config.yaml
n_kv_head: 10
head_dim: 64
vocab_size: 16384
norm_eps: 1e-06
rope_fraction: 1.0
qk_norm: true
tie_embeddings: false
optimizer: "adamw"
lr: 0.00121
warmup_steps: 594
decay_fraction: 0.797
batch_tokens: 262144
seq_len: 1024
Each number is 128 + 24 x the weight over its row's rms, rounded and kept within 0 to 255. Layers, rows and columns count from 0. Numbers have three digits each. The size before them is the row's rms in percent of the matrix's.

# gate: layer 4 MLP gate, 1728x640, rms 0.0447, rows 455-483, columns 160-319
# up: layer 4 MLP up, 1728x640, rms 0.0444, rows 455-482, columns 160-319
# down: layer 4 MLP down (transposed), 1728x640, rms 0.0435, rows 455-482, columns 160-319
gate455 100:122159076092097109131150115115129110152136100104134151091117105128115127103153142171137129167165132126120112174131153137140088108114108145148087126133085095107170112146155072110099132133172114116138128132098150115120180134192087129151145098143148086107147133159146160124088116106168150126159132162151097180122171090149134111118083119139152120138125139144108078118114150073115120126082124158103151128124106153128153147113137109129186129125140115123114134124126123140131114137117131
up455 102:125157131138180106138093136097127147117098142101096098104140143144130134143129090083128139171158147130198160102146143096098113122116149154141139088108164169108111122151132157113116096174109187113153112124174138121197101160123096110123103136086154150186118104088105158127158130130180109122120119106117116123114105116129133109126156137098142127108119144090125133134137119079181087102116120132108125125147103131160149112161138122126193075105105153144124088095131144103135126158113124
down455 101:130150152125134116127116104139117143172131165115095121105173092139125137121138123169116125174172127104109115159128107090139136117156152124117161113118112114102144132102116144126113148156154123114154163130144130097151154149097107181135117117112139092099133156141103139124110116154154081125123137155157095118151156138122138109180231082126122091150100150092178156108174117066145094122075182120106136135104121149120165128116143120133174133106171146122132097141142145086143136134112141
gate456 103:097133098125107145146096109151088092175095118088123136167100120117124180120149175153155155139109069136142134126130153127144119147145102159127148108094050130151107103124138111124108169143118100144131135103127151129144141176155108107169139111145095098148142132175135101121107130153096120099123155161161127178101121123136102127101160139143139130151135117115092148118174171101111162147143157152131117139124122107193144117113109117133163100121121123130170119088141147119130154090135146
up456 101:125119140152129120139086098087114160089159131093111168166096107139137101150095138088097152125147126122104130137109121100150121119122095097104120185139124104147134141135112156087124140159101113144116113126122109151153163145157073151108114125101169105151128150144148133115099140140151150101167087122116109131128106151142166151107118112100111141130150114084165134097083117117128158128116152152101129173116078124113143155126167149122171155124097119148093069142103130096158123169158146
down456 105:093127119107103117150119151147105101146129090110106129150100135171116098123143148136172120111163125114119140145134152133142127097160164131133093124145108117146140097097137110105115159117069157128167093139110149134144145141130140137166096136122132141098086141171097110133158124143131132155144157163163093121100153133118119100117149116126142129153140139137117090149168187137059184141144090145134130084127133105146124099170122130099128150090114153113128135144119117100170121162142153
gate457 101:095115145126112115086159126144118131161161167142114145142120116153126165102102102104112112097144129191111134157095144100088121112110121148132123142127148163132148124129144174143121102187146129150155123161083135114159173107097095126116162127093162128109136168131108150118132143152118163078125142102104132126137116113122145110133158083107129133159150147103093124136117146177137132133103118132133115161132110126131104226132103121127103112093140161157130071150107129147090167115116083
up457 101:125112125147154117137135131164089115096133127139108097109130116092130117129177097109096139136114126116072165105158112139175140105146140127140134068132121138119091148128103120146160162126173151105132114136117137143091125076077153116120112146113131128153111101128111141095135112122127119125182154123098132089104129072109112127083141131089132086131136128100118103154066102118128123166115133128138111115116106137131152111127138137143120151153135108110114144110128091173145116146147127
down457 103:119133098068141169150176066136135171092126140150135114136147096092127103110123083101110112151103153055152132137139088136138123172143109107131133140136104129155131160099101136123143121122092145115111114140112115173070111142123090084176115102129173103090131134145099140146133119134105171139147107163136137154138078107126099134113116083143127117103131102082087128109130146122126115125138136174119135092117106103118146128134149103161131130188148077090155140112128125148156094145167129
gate458 097:124145065142184116123045132148145101096130108134135130068165124098179118116129093116123185121168165128142168090136155146150149106127136165139110115135177135134162125122160106125119168135155132053124132128152148123136133143123136122168112100080100095148162112156131126135108133108104124146107077102110108119134125145132109149134136113129087075118103126126088150125120150114150134133146137153136120148130116127137118126157128111127155098123138173154114127147134096159135116134111126
up458 102:157124124084117163154101127121153129131166135115115099126118160138103137126086143160143091176160161103128112107129137121163157106120104143158139127148104151114118052145108141130144132101144165117140116135166141101098138147138139108097100094159089158175115124162139120135115128131147142110131154141108144098132116137149094152114087125165142130086130192128124158179142092103124153123134152138125116122109130120144149134152126150104056167148170133121124113137126089116123140080165126
down458 105:153147138105090130117108090124109131144117149095106145165107111143137112114099143154151113144137111094150101103144137114129144160166089147149136194164127152144102087142072125128156128100130151149143087122128155133131154127104131150109090159130062181132136110160094150102165119147136144102144143134119139100131096142128121155111117101131158125129101116118140116139131129187062133178092144140148143137119128141149106173146100106170129123092139124148143139136147102092143158116149110
gate459 095:106135102164093169116119161108138139156131128169103107149097109140119121091139183173175112157108130143135077130108142175170104138097133134148145143136106149107104105128094083114129152148119098135158135104133099126149112100097154103146131151160119141108125136108122150094156131131146164112146134146162119120113162145122152140150121106129112174142126118142134093143134129101171123087134185138155129146118130144118121142122131130125125132157142087146114142129133118103117140158146128
up459 099:121116100153148117146110127104123133102110139133125175166162124099132135156195123120098152132151110098101132147130149164112091165100142113158149135105137131160130113143155089093062165143137150105107132112107117187080121109093184157128128127129119106125106102150115133127136170136102122119099087144136112121067137168125162106081107167094121113189111171156149122095098128116118142120157141134090121130125102107189162146121128117097144125156136107126151174164155189093169130123140114
down459 100:121132113130117179132104129089134092169145109163122139132121136182116111121119136152152113113142144102157147147145096148133128124117127127160119141107102141114145137099105094127114123114164117150139130115088136136148177136105142081161117109129161159068169132145119111162116106133100144135137109152131112120177144113107072108079078068170087120164126149148124064137155155097145113141114164116127135117138144153172143125136126138163126096153159127140128104099136105124109154176175154
gate460 096:165117126150105153110139117156126153137125116156175207083127090166165122126168089177140133116150171103142113136120151103100081126145090188181111111138135137144050163109094143149141129113119095116096154133173123102097138111093139127133123146118117155131122174103159124133079173081136106106147120123127135134131163160151136123142134169112132120131177130110107108150155124132118076102137134145128117088114160089147106135096102114154140143114174165110113126157130122126094117146118104
up460 094:107123130139147111129124098116125131124122123129123163109124142104152123157094155115103085145155200147191117171132142134175100142123118127098152139129091143151124114139104112136123122149121122116150085129078119099160084081118118137151083162090147156137157105151130131112088070108121169163147094130151125153125112118118130147106126121064135151122131154133119121137118089105144157118097152105090127125123077161091135122150117115097109150123166133125142153138124137162128134105129101
down460 087:101084145176112119142129142155118123112134138096117101140113072113145123125126113115130168075129153128130107137150127147114102146132136121112133094132046139124134148129139128103124149136132135104125111147148111101118156170139133139118159115160081107132104162151122122121110114101147078163154132146127153160138144141152117150168229148121098132150123118098179141116100153109119131117061119098152110134116094091146119120163170131157134118160141087089114113120145135124127135116099132
gate461 098:147127138137107172117095145093152110074150169141125141113102108109119134147120151114120118147095203124118106141081146154141118147109114164103154130115137122122147125118101139135147149114154107138124110190153137147104142140124138169172169135113132155135128145151142101115119129129141119136152105131131183131141122153136098135150118151147110114135208104107112119151109107121150100158134140117108165134132169140139090088155107114135115161134152174086155135123124137118144115152148104
up461 094:172165135170078148134086122130139148176163139124167115188109137138103119140074134103083105130115140124146112131143112114152091095097163128167130145151103134163136135134115118132132127106106149103128155132145098157132099125127137133125102164149125128116134159167159158107113186145144158149082079114161131128164138138117162072113138140088133133126138168117156139167123151150113129146159150114137110117126106130141115133119147157111123096139148108122132102136167130128133148086099129
down461 094:146115110139111117130151153148086145165163143142145121147109100137132133147100108148096118147106124157156142135141146153135144104180141130142077112140097163134096136145140141144147098137139143128147142162121068107113129136152128134152130092114118094138138184147159142144140147109134049111124127116126132144174143117144089120152114120136118108099115110116102092096124139122153120115107100177112080166128118103101155133120173125117140094182140137148146135150093129138154098146097109
gate462 098:129116131148101134134154097087124140111109102091151148119134111120137122136139166141147151140115103098107103124107141084128119104099131091155127130125119095157118161154079144148114109129118070140142138139160115155158133133093144121151154120118150113156134103142105142139129146148112091119163105096152137152107107127121101174110116114135093125083133139106131113103098100124146129148167148147067113126150151107180144145118102114175128151130110105165091127146133171154166109095172117
up462 105:127113133116158114100208134102160138132107101083095155150150083144107143085142150124091132132116099175148094147125100100144104156115127093129121132118122103135149110141112150134097126143170106164135106156156133149145124052101141131103148149097130146099126123134130108176135136090088157141132148112176147126126100129111091129135164120145144103098132140120152121146084113129158125117102141161120141116092086141111119156128144115198158097116137117132131100148116139103117113069160125
down462 095:092134130107133146146127083107128139185161095111160120130107166125148149151166122136156129120116122155143112150103095124157137136105101120160113102128147121119087126133125139142136133123147103161127140109127117140125109115159124129090112120140147121125089165143166106093109112107131164151118123136119126128099113147090171136108000143127123155116184127130102106119131160141129118132188128119147149143131125180076131112165088106087129159148100144151124107133136150103150096166125176
gate463 103:152120093197122138113127145088171108161121156101088111145139121166111144132144087081145079114131137115146098144140137135143150093182129157162121130108085143138153121113130122135148137097138108092139131120159140152122132129110076115127138122098132168102114166117116141132116139197137117090114091116114127103127137102103114170125104174147080126117110154100105120134145093114181125155153159157117174129135124115138146157173128117146126111114120141143125120182130114148128152142131099
up463 101:201135142109130119149108162096094140169130103134106081125109126150113121145167152092146102136147089111090135121124115135181145135142110115132114154108101102147118131156153118131198088132115129167158107137168119102140126141144121105121179110114167123113109116120130124144097115117126134109141116128085096092152104117092117145112169104100118097148106092132123154150144166126194159084124079162174110105141136143130141172134127139126154138096107144132130112107123122151074135120115111
down463 103:138137143102134085126124090120099129157130128120136144081117170130084112127098116127127166118157151138114133075126069125138089130084120127104139125093170147130107140162145131169126097156155122181100132084150151144151134147161134087125131123129156099144169097119112134125157141186106192131111178127147098114138121097129118149127049131097147124118133103150133162111141149118127130133116084106076093137106100121123102112117080116143154115152128119175142147109126143111155119155093136
gate464 105:127067134148166147174108132126098135101124140109113141150116112121129182156087120193105119130151138116139130122140123174127079118126100104087107146104155152098116099107141153116088099161166191094127140121128174090096147151092108096157133149153135173117112137166166120150122119164160107096110129123146130132155150092129096126167123133134118117134111161112128137144120123131141063153105172145108161134123091095116114112122154120117153105145116116158083128112107135142153128147159135
up464 103:121094089145102127144117136117166128147150133192112111127126142149128096086162178134148142143117145130117101108126127112119138130139085146182124158159129111151148116141169108191163141150156095112155094098127146147155130098141151116149155157138146067117123110109157110126130173094123136134105147110108130115165102115135090135147147138123154140153132136179155132156123119138146124109153072160113108084103141160095104106161131140103117096092090110146145171161142151152146121116114118
down464 103:076128151115143111127129120155134118116143120116130113120126120095100121116112145115149142152135174093111092092187081110114124129133109117168089101149141087150120112141154123130158111143166172120167122141139110114143102139156139133165120145062107113101118133106128150164144091142120085169111127100095116090151109119129156139175183135146132104120188143127127182151105165144157148105124160119144080166145122137103070103129126107147124120115145107117100124124130115122129166122155166
gate465 099:160143109165089110094120118115087131155149106097156108133151129109112169110124154110108119108163136154123122109099116151174104099110120125139147134118141138137100091149139112116138111161156102113160147150062159095154104108117122116172120118087138111146132122108122098142129149143138108117151112162138109106162078122100120119145095115116163098106146125122105167159165141125199108131130153126147159118122138124145143074101166143114162111158156113143099095089132151106110177121119107
up465 098:128096113132161131116148165140113129111142148122054088163103077159135154106148107122107159171131159133119137118119126150139131149118139115173098110112128128067169088122143119165146106125112101164093108111153160137134146160146081140155128122112096169125112099147124105131157128142143126117141160125157125190139128143176078111195129134128126135145137127097113125104113090118168078109133141134172146106124086115119138152131123106134147173140137110158143107092116108129165151146140179
down465 101:116133114109173127098149147103169108113141118119149139106157100143125093113153141112139109110185109163115119170156110118137146125102124072174152139092137133139149146111125088152124114121144112111133183173102133138128096094154125127164126152111109073148136120109117149123092124133126162143134135107150137131101132133081149088170081113140132099099140113137084139093155163101152145093134115111114162093143120137096123130123151123089131148133177091109097125139130105121146091139105094
gate466 101:106159160114131091115132114113110127155136089126116137110153124106137143116161118142088126087094119108149102141121108145122144125126168136136096132131152101150143160146102125109154135093175135175133127135117159134137136078146082136160102098123153106079185141157107110154155126125114129101128077099099076121101061141133098134131161123153122093080076074146131138093105103133068156129127148139034147113146139130121140081113096110155146101135107079130110103121111158100141120149137130
up466 104:113154121125099138146125145118156126155140206122130125123122114089143117167139125142148134127108160150122087128140152142140129150150132150150178122145132101119096101135169188120111106116134147121158104165158101151153117113074124087113136122154130108179100148140147134112150143118164124123116136143164145118115127168152128100145148088072165130138150154127089117141161120084100104125134132118146125093153095110127109136117105130176145111138130176116084159156136129151189157118130118
down466 102:178126118174096198128154122159143133134144159116120077136143122150081173149150155082097121105137116162140146118121093147140120143122111137143141137123127142104128109105108185108147120134114108101117127130150129125118129152075089133126153100140116148155137129146178115132129147130107113116151092132135131151110127143110128102186107108124152100176097143092129106100130071118150093113118140111132103130141120088136141161096139102109115108090118141055137102142114093111166128113115124
gate467 100:109132149136147138110143142124092180113146111136158118129135119145075141106131126144169145133147123175072116151085163118138141123123142148102087129111128091073094155168149127121093101142149122153121115101123168124122074143131137093108169108121132095173130159177158147160127158080151089119145092130132162136154072128159117125150114121166128093102155119115107108085109139170101107124134114103132131171082165086126154106122162124132112140132121131137120127132116111119152097096141150
up467 104:137129134094089127100091152122091135127124153128162108167149125151134105162153135121133087087130162157133101093141094097127133065110127129107106110127136113094149100128112118126094127133085106140081149086152103129080132165159107113135135144146108101149087171129119108161110113131108108135134173118106133146137168130137081152096144115140149122148159128144127136171137126112144132131129093106133108097147125116123152147132105150081124117093095122108106121142149129155108126145091120
down467 107:115133139097084131111122130131142094133139151113122160168100134183171124102127156117137104097140138089197136149159100133128115109074130116164151150069093189111126107160113129118179159104121127097113125112118102116129110127127130136199096119105100152107071134085146139161150139128139197127124165129147136126108148111114145132157100107142130133131139147122117121136167131118146112118097172092100159106138139111128118111137123103128114106124126092107105082179139128094089168177102138
gate468 100:092136163162115123100110109145150061136134139122134149104138108142149137120140091117134129138093139120165138071128138163092106111139103164159124095111103159116163116153127102131108104135101121162107117072157185126111112135124145067164156128125136092117127147144109106137139113157119124110122148133100099154135124087150152151171100098126114106095185143110140123111126146100167119138167123106115126157148113098101123156093166132139160104114112121142134150170120121162149179148145158
up468 105:121126097116145116152136152119100122119102096099118066169100126104116154123116146157124137128158097141139115155128163164126154080126102093101130147094111104101112172150149126121140150096147138078146122124088102150131179146143167144079095152107136123120137112164090157133119127108131097078106131106122158121124139097119119169103155154121131140121115138148126144113146121106148123135171103144128137089123139088107116128099110120136138141137115119112100120107119146138149125131144076
down468 095:101155131112136149097119143133128107144117151145137145095135132122151163149101124104134105126150142127152133128135118136112121108133114188165093094108134145125124095133125123131110083137118107086134120098139144124100128125136127077160148138121092133094158177109129116141130092148107044107110163097129144165110107077198107092213186115139089133118158108114130146109131142087173146106128126097133132118155124126147109140089162112121121124106143159146133124168136099144134088138106158
gate469 100:186112146116161093124142140133123143139142148097143134079093124123128120132110154137067166157120143177148116132118111128099095150153139165112131118110135114125148153167151152150160092084131137114143136167154148095124113115129091128165150115144092094102143123102142104122130124149107126120106132145116105118143086106159135132144143151122109089127189132122122123146111142187171135146087117122136152109142134084135115155110136124111124104101115101141174177122133164146114116135107145
up469 104:140081136117114147098144122113109134138111156119145099128149106158116117106131122113105141114094144163153103124091077106138146097164143129128125159143135111124099137112142177129086094108094145122085135101121110105090136136157153133119093108101083158148116150148087132116106072125076124131117167105144157146139141131131115120137105106127145122135133154114105138162169127117135146116084144117126095165122132144105151160109120119131076126137136126131181087164121109115110084145065149
down469 107:161147092180100110119149115118068150151121176094117180153141106132085118151164117145114163113111093176121118133148123112133107141109165076093174110095069098096109143100158094132106112148087110122104138112155166103129088088165132143136151121148095160125109126161114111110138092121133118137118109126157104117146176146163141132161181071123179107135135111155177139126141134096126113124106126122142124118128092111095153114119104166116150105160098126116101132092150114083112101112098120
gate470 096:137143121117109156120170124111201150160106113087124148095145120077112137074145083112105191121143119105129110156108170138093153146115132124127110097170134098156171164113131145094079171097138107148175158120139103150127145143122089134114124137135159080140120142132131126132142173094127115117100115151122145124111128155128126132139152113133162113137142110142133097082119121114092174146171148112144143144138127120143128136142105113161141118128126115125098162136133139120127151071136107
up470 096:143093107154167139126111173134154109100154140167116114113117163112107125162130101105174125139122102157148158130124152121097091072129115117105125088098140156084175129149136126114093095119151147118105143136127113085152145109184129153139152127117127084173138084158114148108083129160126152133129114132141150149167130113115142124131119153130097140110155136135139158144127175147121135116123095106124152132129171136131116143138117128124104137135174099151128112118116110140111124103166139
down470 099:126168120137124145109115127148133097145182109110105118102148128171121171138115117090104106153118110125116129094131094104120123166118097068137108153109109142130125120136136086122124145156148107125128099153109139150138115137120122104116158137126147103143132143102143140153121134131125103139147176128134133111142139167096112162120123121144140112079139106134157137125087094095147128167152158154109107170116106137078130105152116125122184116108123156114118141141169155099142142139112104
gate471 109:091164156101111145081102158122147104116083138107120117122127108127164115138104119110112165059125151131122109111144141132130163115084098097143129127105100140123157133123137107160110155145120142144151164083136109104141097164110091098113074105160169114132111122116115143105082118148127135120116166159164099126106118141124141115148127135152125109094147130119147154128143102118158146181106137140102115128136109147115160163113124116115129088108130159134141108064114152111147122144079129
up471 111:127096134106120070115128107090129135113125103100144101114140128127094134149122145134159139135168193101133155124088148122095147137153156148118072119127152122115144147130113147138114149140146131124163168101144117123080120108128116127122073080141182141092132118124166122128102103125136122097105116140096115091099113174079152126138130069129131108075131099095146125110162148108104189115070170098180111125116102133099168140102137122094113120141167152138184122136165114113109119146120062
down471 107:124126167090117089140156122147127102115145116071116123147134139143102135114123124111169119164136133133092129122145124068147142145168141094092137138113138118132079162153116106111116168143170127141124138134119144193118091101154131128155120095124168125120107161136096152111116139155124120103106124141119086079117125110094124139107081172140120123128113086128165091127132139118089172093135135117131158159111117122103132128129122102107183133140111123120115120108124132125127151124122109
gate472 103:146124160130141117105097126110119115109142137168120132123097098147108124116138135146125093129158164162110148103107075128166155115114143144129148164096137127122126147153134114107160096110113133098088190133138153154127164148119169115104129085143147112115106101129127133101145089100146153124151118091126170135133071130108150146122134162114107100165120143104145130109126105147168108132112139158119127147096108140128151138120141098137151143153159120171146095117130147098145112146125160
up472 100:130130152173159155171117156128167121180114109132098115103125123124138151170109092137123108133133135142158126112162121097135105113079172082130143128114093088109134121103121159110065149088106114142121158110120114125146135088137142123148102163137140117102180141108167094121119141068108102142145096164109181159100079153130129121143163127125117122133153129149111068123117146122117097134153117134128139159120156083168085175182120114146122102167053110125144123178121163084107128156134173
down472 102:161112105119104106127114145102154140123108149180129112149170163093137132117124104159126132113114129122113173147141110160143079143092103088152178161151092134160169105101140121144110134115134112183174140120123152142105118111157147115113119106119115134159087125124102105126147111157136149106129076174136146125123144125103167147103027110113078113126163107122109142127119146151155099098177121130078084119103166111110109115116130103145111149133119149156126100116166137148117128160166097
gate473 113:140112113091141144153115143107147101068138143101139092129123119138104111088133115115095173115086124108131151114131100105161135113161105153140085176106162187141116139137140150158150105146126098171085121119122144150136125095130151078140150112089201102116145144143113142102144171124150167082120115116157094105132141145176106131117138127125121133149131134124117072125142132110150132149149146092141097164113118150147108147121111100130137123123118127145182116127100132099145161123108132
up473 121:115102156145119188132111150141175154148134094147132116131164106147161139119156111174105141128121068132175098113100161141121115143093122134125155112135155124139155071175112156104165155112111146111073109125128106128115112086138122109123158112162079131103138132093103094164160080178109168111140137116138140102133143110075162140133137091121059147147135145127126173116146147126113129106133098140110118070101083127139107120178155142150126108140189191125128126106138105137117151154184094
down473 107:140154128135120174136076130149098167176128086133119119122154128112126160114164107110136160095154119170144092138097157107124121135108138102131175125153148142132141129164095177099133101121107095105125118142116112152155119130110094148108118139132113138123104149135137108154180095155131079135138173102127163151114107179108140122171168100113135124146162117122083138152094151132086115131148119151177165142125150099145131127103115136135118141130139120104123087126122161096139085131125113
gate474 103:135116128153137135120137122100097150152166138147148083096138138114137134147129149092136143117108145089150112110134098127111077077096149105132126123105124116154145189128166086107127089120141149167170144137128166115133158119106117125150113094134081122108092164128134117122124133124132136134177160176072137091155132096151116119133099122142143123119143150094145090115109153139133110149116133151123134125113127087161126150114093113164142133125159110138115156130112132118116112174128152
up474 107:144102150101124184096126137114111191119126142129091134124130123138123103141151138148141132120079126121126174149117098107105136107169136154163112107103102140153110169111130141084145110119077163127125175127156129137118093098199099162129157107146165131140120134181110143066081099114139103138129140152120121101126172161117111148109143123110155083093136176139160124155119143110122166150149133143140126131108081131136115101169107121123148101143125119122159110099146134143141132093113130
down474 109:121124128148159094146102139127106139123187135121121118109103082124123152100153114143119131090116130143115130140187098086121111090142144090103070134158105119148150164122135113115115125120124158127173152128096157119119150108126119130103091126097165110128111092153171097065120127111138100176133155168149181134172135160152123114117192089116144133091085182117133166127115119069154106106141091118114112133099073116095117104152150145160144134119182095127125092121180147141133124130110120
gate475 102:159138126142141129126126159163113093093120125108146142123152155116147130094159098115134154131151106105153132129146127081138145092102127104170104127109118117122171081180166180167101150133131164113116143135146170192087134143133133158163147134156163171147161077110117147106100147091145150128126096118098144120111102130123123118151152151171102150134126107136112144114135113167090145147112087170103141153136172139132143063130140101105113129115104137145083101148100139141150111146126076
up475 106:093138127127072125097146085111136088167131122143126120118097111122151139108118151151124142124194158125164124119082140144132092128113118135101134078121148105135121110126124147143128108144105114150122116090101142118118119116174132152119166151106111122126120159129113158131130117133142119105123171143131111151125078150148166166143110129177164124103131089130127110134093110147131124115127085106107118123129104131132144132096169156126133145114122129140161129195150120127117094105100158
down475 108:130144128103105160125138135094129112146161112139101078097100152151122107132118127112133137129132160134140093121116069125116120120125132151130117146140162099132133111068111120097135129149110155151199139090089125125168149120145112132079151133098138130102104161150125152130119111133140095102104138153135114143081118133143192167142139141131163163097147114158144105126114130119118117160135125116123110144076135117135083195141108115146160073117104139171182147127144130161100081069151138
gate476 139:143100077100123145181125153101136150126050123080155128160143105133142151133143118130156143125111105128128130143099168124160155122139150158111141113101129155120138109111100136105100115082111117130132092148134110163175164117112121109121110118116141121129142168162120117117129138146146120166152111127162125122094081146131119165138113121165164131175122134107121124108135142129137155111152149118144157108153135126161133113094114123127101101131132134152165116124130147099134174141165128
up476 106:161145122135127151135051142105131110121084108115137091213141116110090159139169097123107158113151132160116145159070143128097092111128106098102114122114117164130128141139128146144136095117089103114085131137118092150132142159118140116143083132108148145114167137162123149132119113179176149134143101103119125119137161124134124148100122113134133105128113124134114095158129126145176130136150119128139152118165165097171141132133116119152143183159116098163114153140096178104126192128131110
down476 104:097108156132168099089122140136120088128210112141078139059059142171137117113119170126121117123122124115126109139145119113073111159137140149126132152125160093128129152155157130135149128139149189163107118096084139122113119125096154133109128126126155180125141107140170134159133133117131154106116152110093119132150098122105123113124040115092102149085138144112154127097092134141121142140085155181098147154080150123130113163133135121098144101106146124160094108115140100142116110107117133
gate477 101:133118160123139153134113143187114111166122124089153080148110097074085156116146118137104167141111093160142133143115110146097136089106105119152103153109080113107128119148161144091138114146128145182120092133102106134078098070111125072184102136084131125135126148141060121132119137133141089132145121125097106093122113109131068095129111134153124116134104102126137121125111111148143143148062135172129117149097093142141111168128095111173187104142149119126158144121147137140163095145143136
up477 098:155127122123105113113108116131170169169127146157124161137096119165084103127087118166126123165146114116150146134076157166082141144094119088114121148144124125103099103157119147174159131123137101093134110105124136117105127168148152152123132136145136129133147123148109137113129138089118136088069163149143139132162162141110167150132175114100116144160162136150110115087112070110164136133172124101132105125119130131123084114118153130139099108124157094119122122135138166140100135097104148
down477 100:110131097133128095114138085106154099098102131112134098148127155134108109130153140118153143125159123140138113097074126105159111147110126141140114130115092129130148114144111125148130137128101129113105156103130138099176115176136091119130082156108103109125119132130136158112114104106125095124133120096150120109114109149136141130111117151120082115130166118129097136140135118128130112139138147145192153163164175130128124167139076125079137106112147139143114129107083157131157111114134153
gate478 099:117142106123108125138138078150128114143130083135092131141105160129132134103146100146114084127123135140127127112161088113174154082115116134158108098140103131121177116125148109095172149110135132094087147161106154154120142129101080082150119103115127142153176112097101124150167098140153166131125084137110148134088093102140129149108133108151165133178106163100111135153165125097110097130109147133114107099144183136100164132122160101131141102154114142118077105163149128113140147136126136
up478 097:043122160112118125134161193106127149123125116159056103140157136088084150111151104126106125120114126107141112132114115119133116120137174065145105144099149128138109141160149143131110134129100111147125100129143112141126096147144171116130142129123162107163140147144128120113129135153124119119155109138124110118142133156133165135139096148166148159147084124139139118123152130149141113105148127092149175137110141163120122143125095133129148113117138168116125124105138153122122123098103119
down478 100:144132124140101118113134130118142121145150170127138112123112101142146143112076124123096103134115177124102134124145154114117130167151112115112142142058110182128129134096130147166175188124139107090119107124111135141115177098122091129143130130091125149138126146146154101084111170106112149128131113127150118173122141126159117107066121145074137151138083128107155174112122133091135161108097111120155116090138080160149148166153142129119148137122144164120062144087132127068102140125089117
gate479 106:152152112118104118137155167125159148125171124119098147084105076142112106108139144092100123183106092114126162170135132121098119152096066135108117123139087154156071093170156096145134119117102144122154117134148106159101141113121103146115160131127137125077134100176158148139102110111140121137136150139142125085131106109118151115125119085141152090119138132122130106150142094126171131127135128135148111082132097132092147136106143104134082131126199171143115090135111116119111168085104141
up479 099:094109136142137118109153190160105115139127102174116119119136124158161122144096159128146160124132122142156072150121157161140081128106149094163126135111125178118105092140122124166098116139155135114108099185167113129147104091146104131137126116096106110147162133114175140103109131116152098127111121119153103109108103146094144141133155138162137118128131126143151087125145151093104149096099146151130121134102124136154090139110101128137082121107110125161086162117139157163131120147150135
down479 103:103117124123139192111134125148153139142106124115093095128131139132095105117150191073098138131131159115073172169122150170143145133113141106159132147142115152130122152158136085171116134141141147152120153135166107145117123136134118151114095122149135077134165116138121123128145143154115116124126105129133155115164134121165108111141125119120116136083123110111142160098121119120148091124112113144149115098124144119176183105140116094115129094166118141162175125146123077164131149124113112
gate480 108:187068117079094139115126122109114126118121096115114083134178121118100172114163109084131185136105106162112114176107167116088140124149127129140094134119116098166109117145082084116112106125123130169134171157114074159170160122114141071122126106082129104129175097145098168122095109144124123163121117147145164093122114136149138121114151135121118147166115095113098145087151110137140173171157129119140144153117160153132122142117129119127058147153125134124110122128126142105082130125117111
up480 098:134141149133105107114139180082157129103132143133128083127150121111122140138143115090120151108138118122116142114135194170042156141099138110119098120127158153161144133150133074161112105127108194164169102154150111120137159121130125093112101135140094135137153152131118143136118116141099101120138176141177136118107112125115123109090122168126135136111153107100108161121174105126152102140145134151145146103128122122096098159067165123114153103102142143149092103065116109111122122122115108
down480 099:120140130144122122169140118153111135139112152147173196141108097152163141145146125152113097107102154117070150137167122104162116103118110139130148117130155121108100130105166093160102138138135128105133124121164134096115143132124161168131106124153106137148126143084150101093140156116097153091162124135135132130172136119105154157113059134178136145098130158138126099136127134105147127105168085120143102134109135146144123113131127150143162156132113114123152181126108131146168094133125131
gate481 102:142100128102136113137099101099083154109127116138143179124131097118149153110079125116171111124180129112122112140102124084138118147112135102101137154117118130107141107147148141115087101174119119144138102138133153148147136115156087101124110135102144112111142072147085144158120125101089182145119165091145128139104109168138121106110153125122179093091134120108121146148130086165138107158142147113123179145133148133137112150126104088167159160179112117133148167083102104132135092124150123
up481 100:104149143174122111132158177154152140109126135077144143134131110148125105155118131144129134127217096076161122132108139164165149118097129107155088138119107130073112113129168116163090168153122152134112108108130106149070126154128153146161148122122111167072105120155116102145148134145125125130110148188167124102143116116144151138132087135129146102134112184131196148117125141138119133106124130132106105113109103132133121128139152110119076145096144186136115136156158132119092128144089157
down481 100:125105151102105146115148129093121136107119101107167115125118100153150117162095129158123130104131133156115117138151153128111148121165142102146147140137065140151118183124133107107166105145133093110117117137120138112127127123135130156140087112139128152136104167107102135120107134131121111109118133118156138102161117154156110146127142111105134091128096119113142111113135098114091161183063132106104126119115135146171160155117155116114130086166087116096138133161141104110114146146187146
gate482 103:143124130163157115128148095146162139138123105108154126182138138128065129160131100130076106148115100091112125097127090133123114114130136153091170152098139113111148161155125114139078118133105136090132114138098124126114143151123177158149126155127116118146110101121121155159125125167151118151128167129144139104151145136097144122189155118149129109145067123105075101121113063176118139102122155190101150128106113085146139112125073091093135141137148140141155152141124103103143158084116097
up482 101:130110122131141100149151072119155151135125126135099108092108090129160107098153134157116170136123125110134119157157139089150077127088133103149173129130114114164137164110107104106174121074092116127115168151123119136090075087157143140125109136128123112104097138083143113138128148097129139128108131117119154117114128158139101117173125144123152134165121141139107128115119102119118121143149121128137086193105181141129106138127128092142088131157103123125139145136091123156177100107149102
down482 096:102115130162094148141139094111083115086143120143119107142116130168117112147150142134147119141155136135137112129100125081141095157134133161138093166128187115147154159169110083140169123145133097147135150114148131114126128108108145125100114153110164136115098141135147126136140076123139151148137139125103145128140096156091169103144090118147143152138128142083100131096144135202136149144118172169135111124166119142115112081165147128124131166135147159125108121152135135106148134108131150
gate483 104:118140092126160151161100127133114111153093142117132131137147088138138163141158117137134135140096138088159186119135174127094159128121127158125113106119101152138135120151124095115123144112155099108145146116140128169144114132120157143137115118129177153121156125126086113130097076138166125098122107103138120096138099136142113155106155073151142069131149111067122117172145149078127127182176139150129159135168133112146120078124121120163118134136104130150127188149111121099098170137128161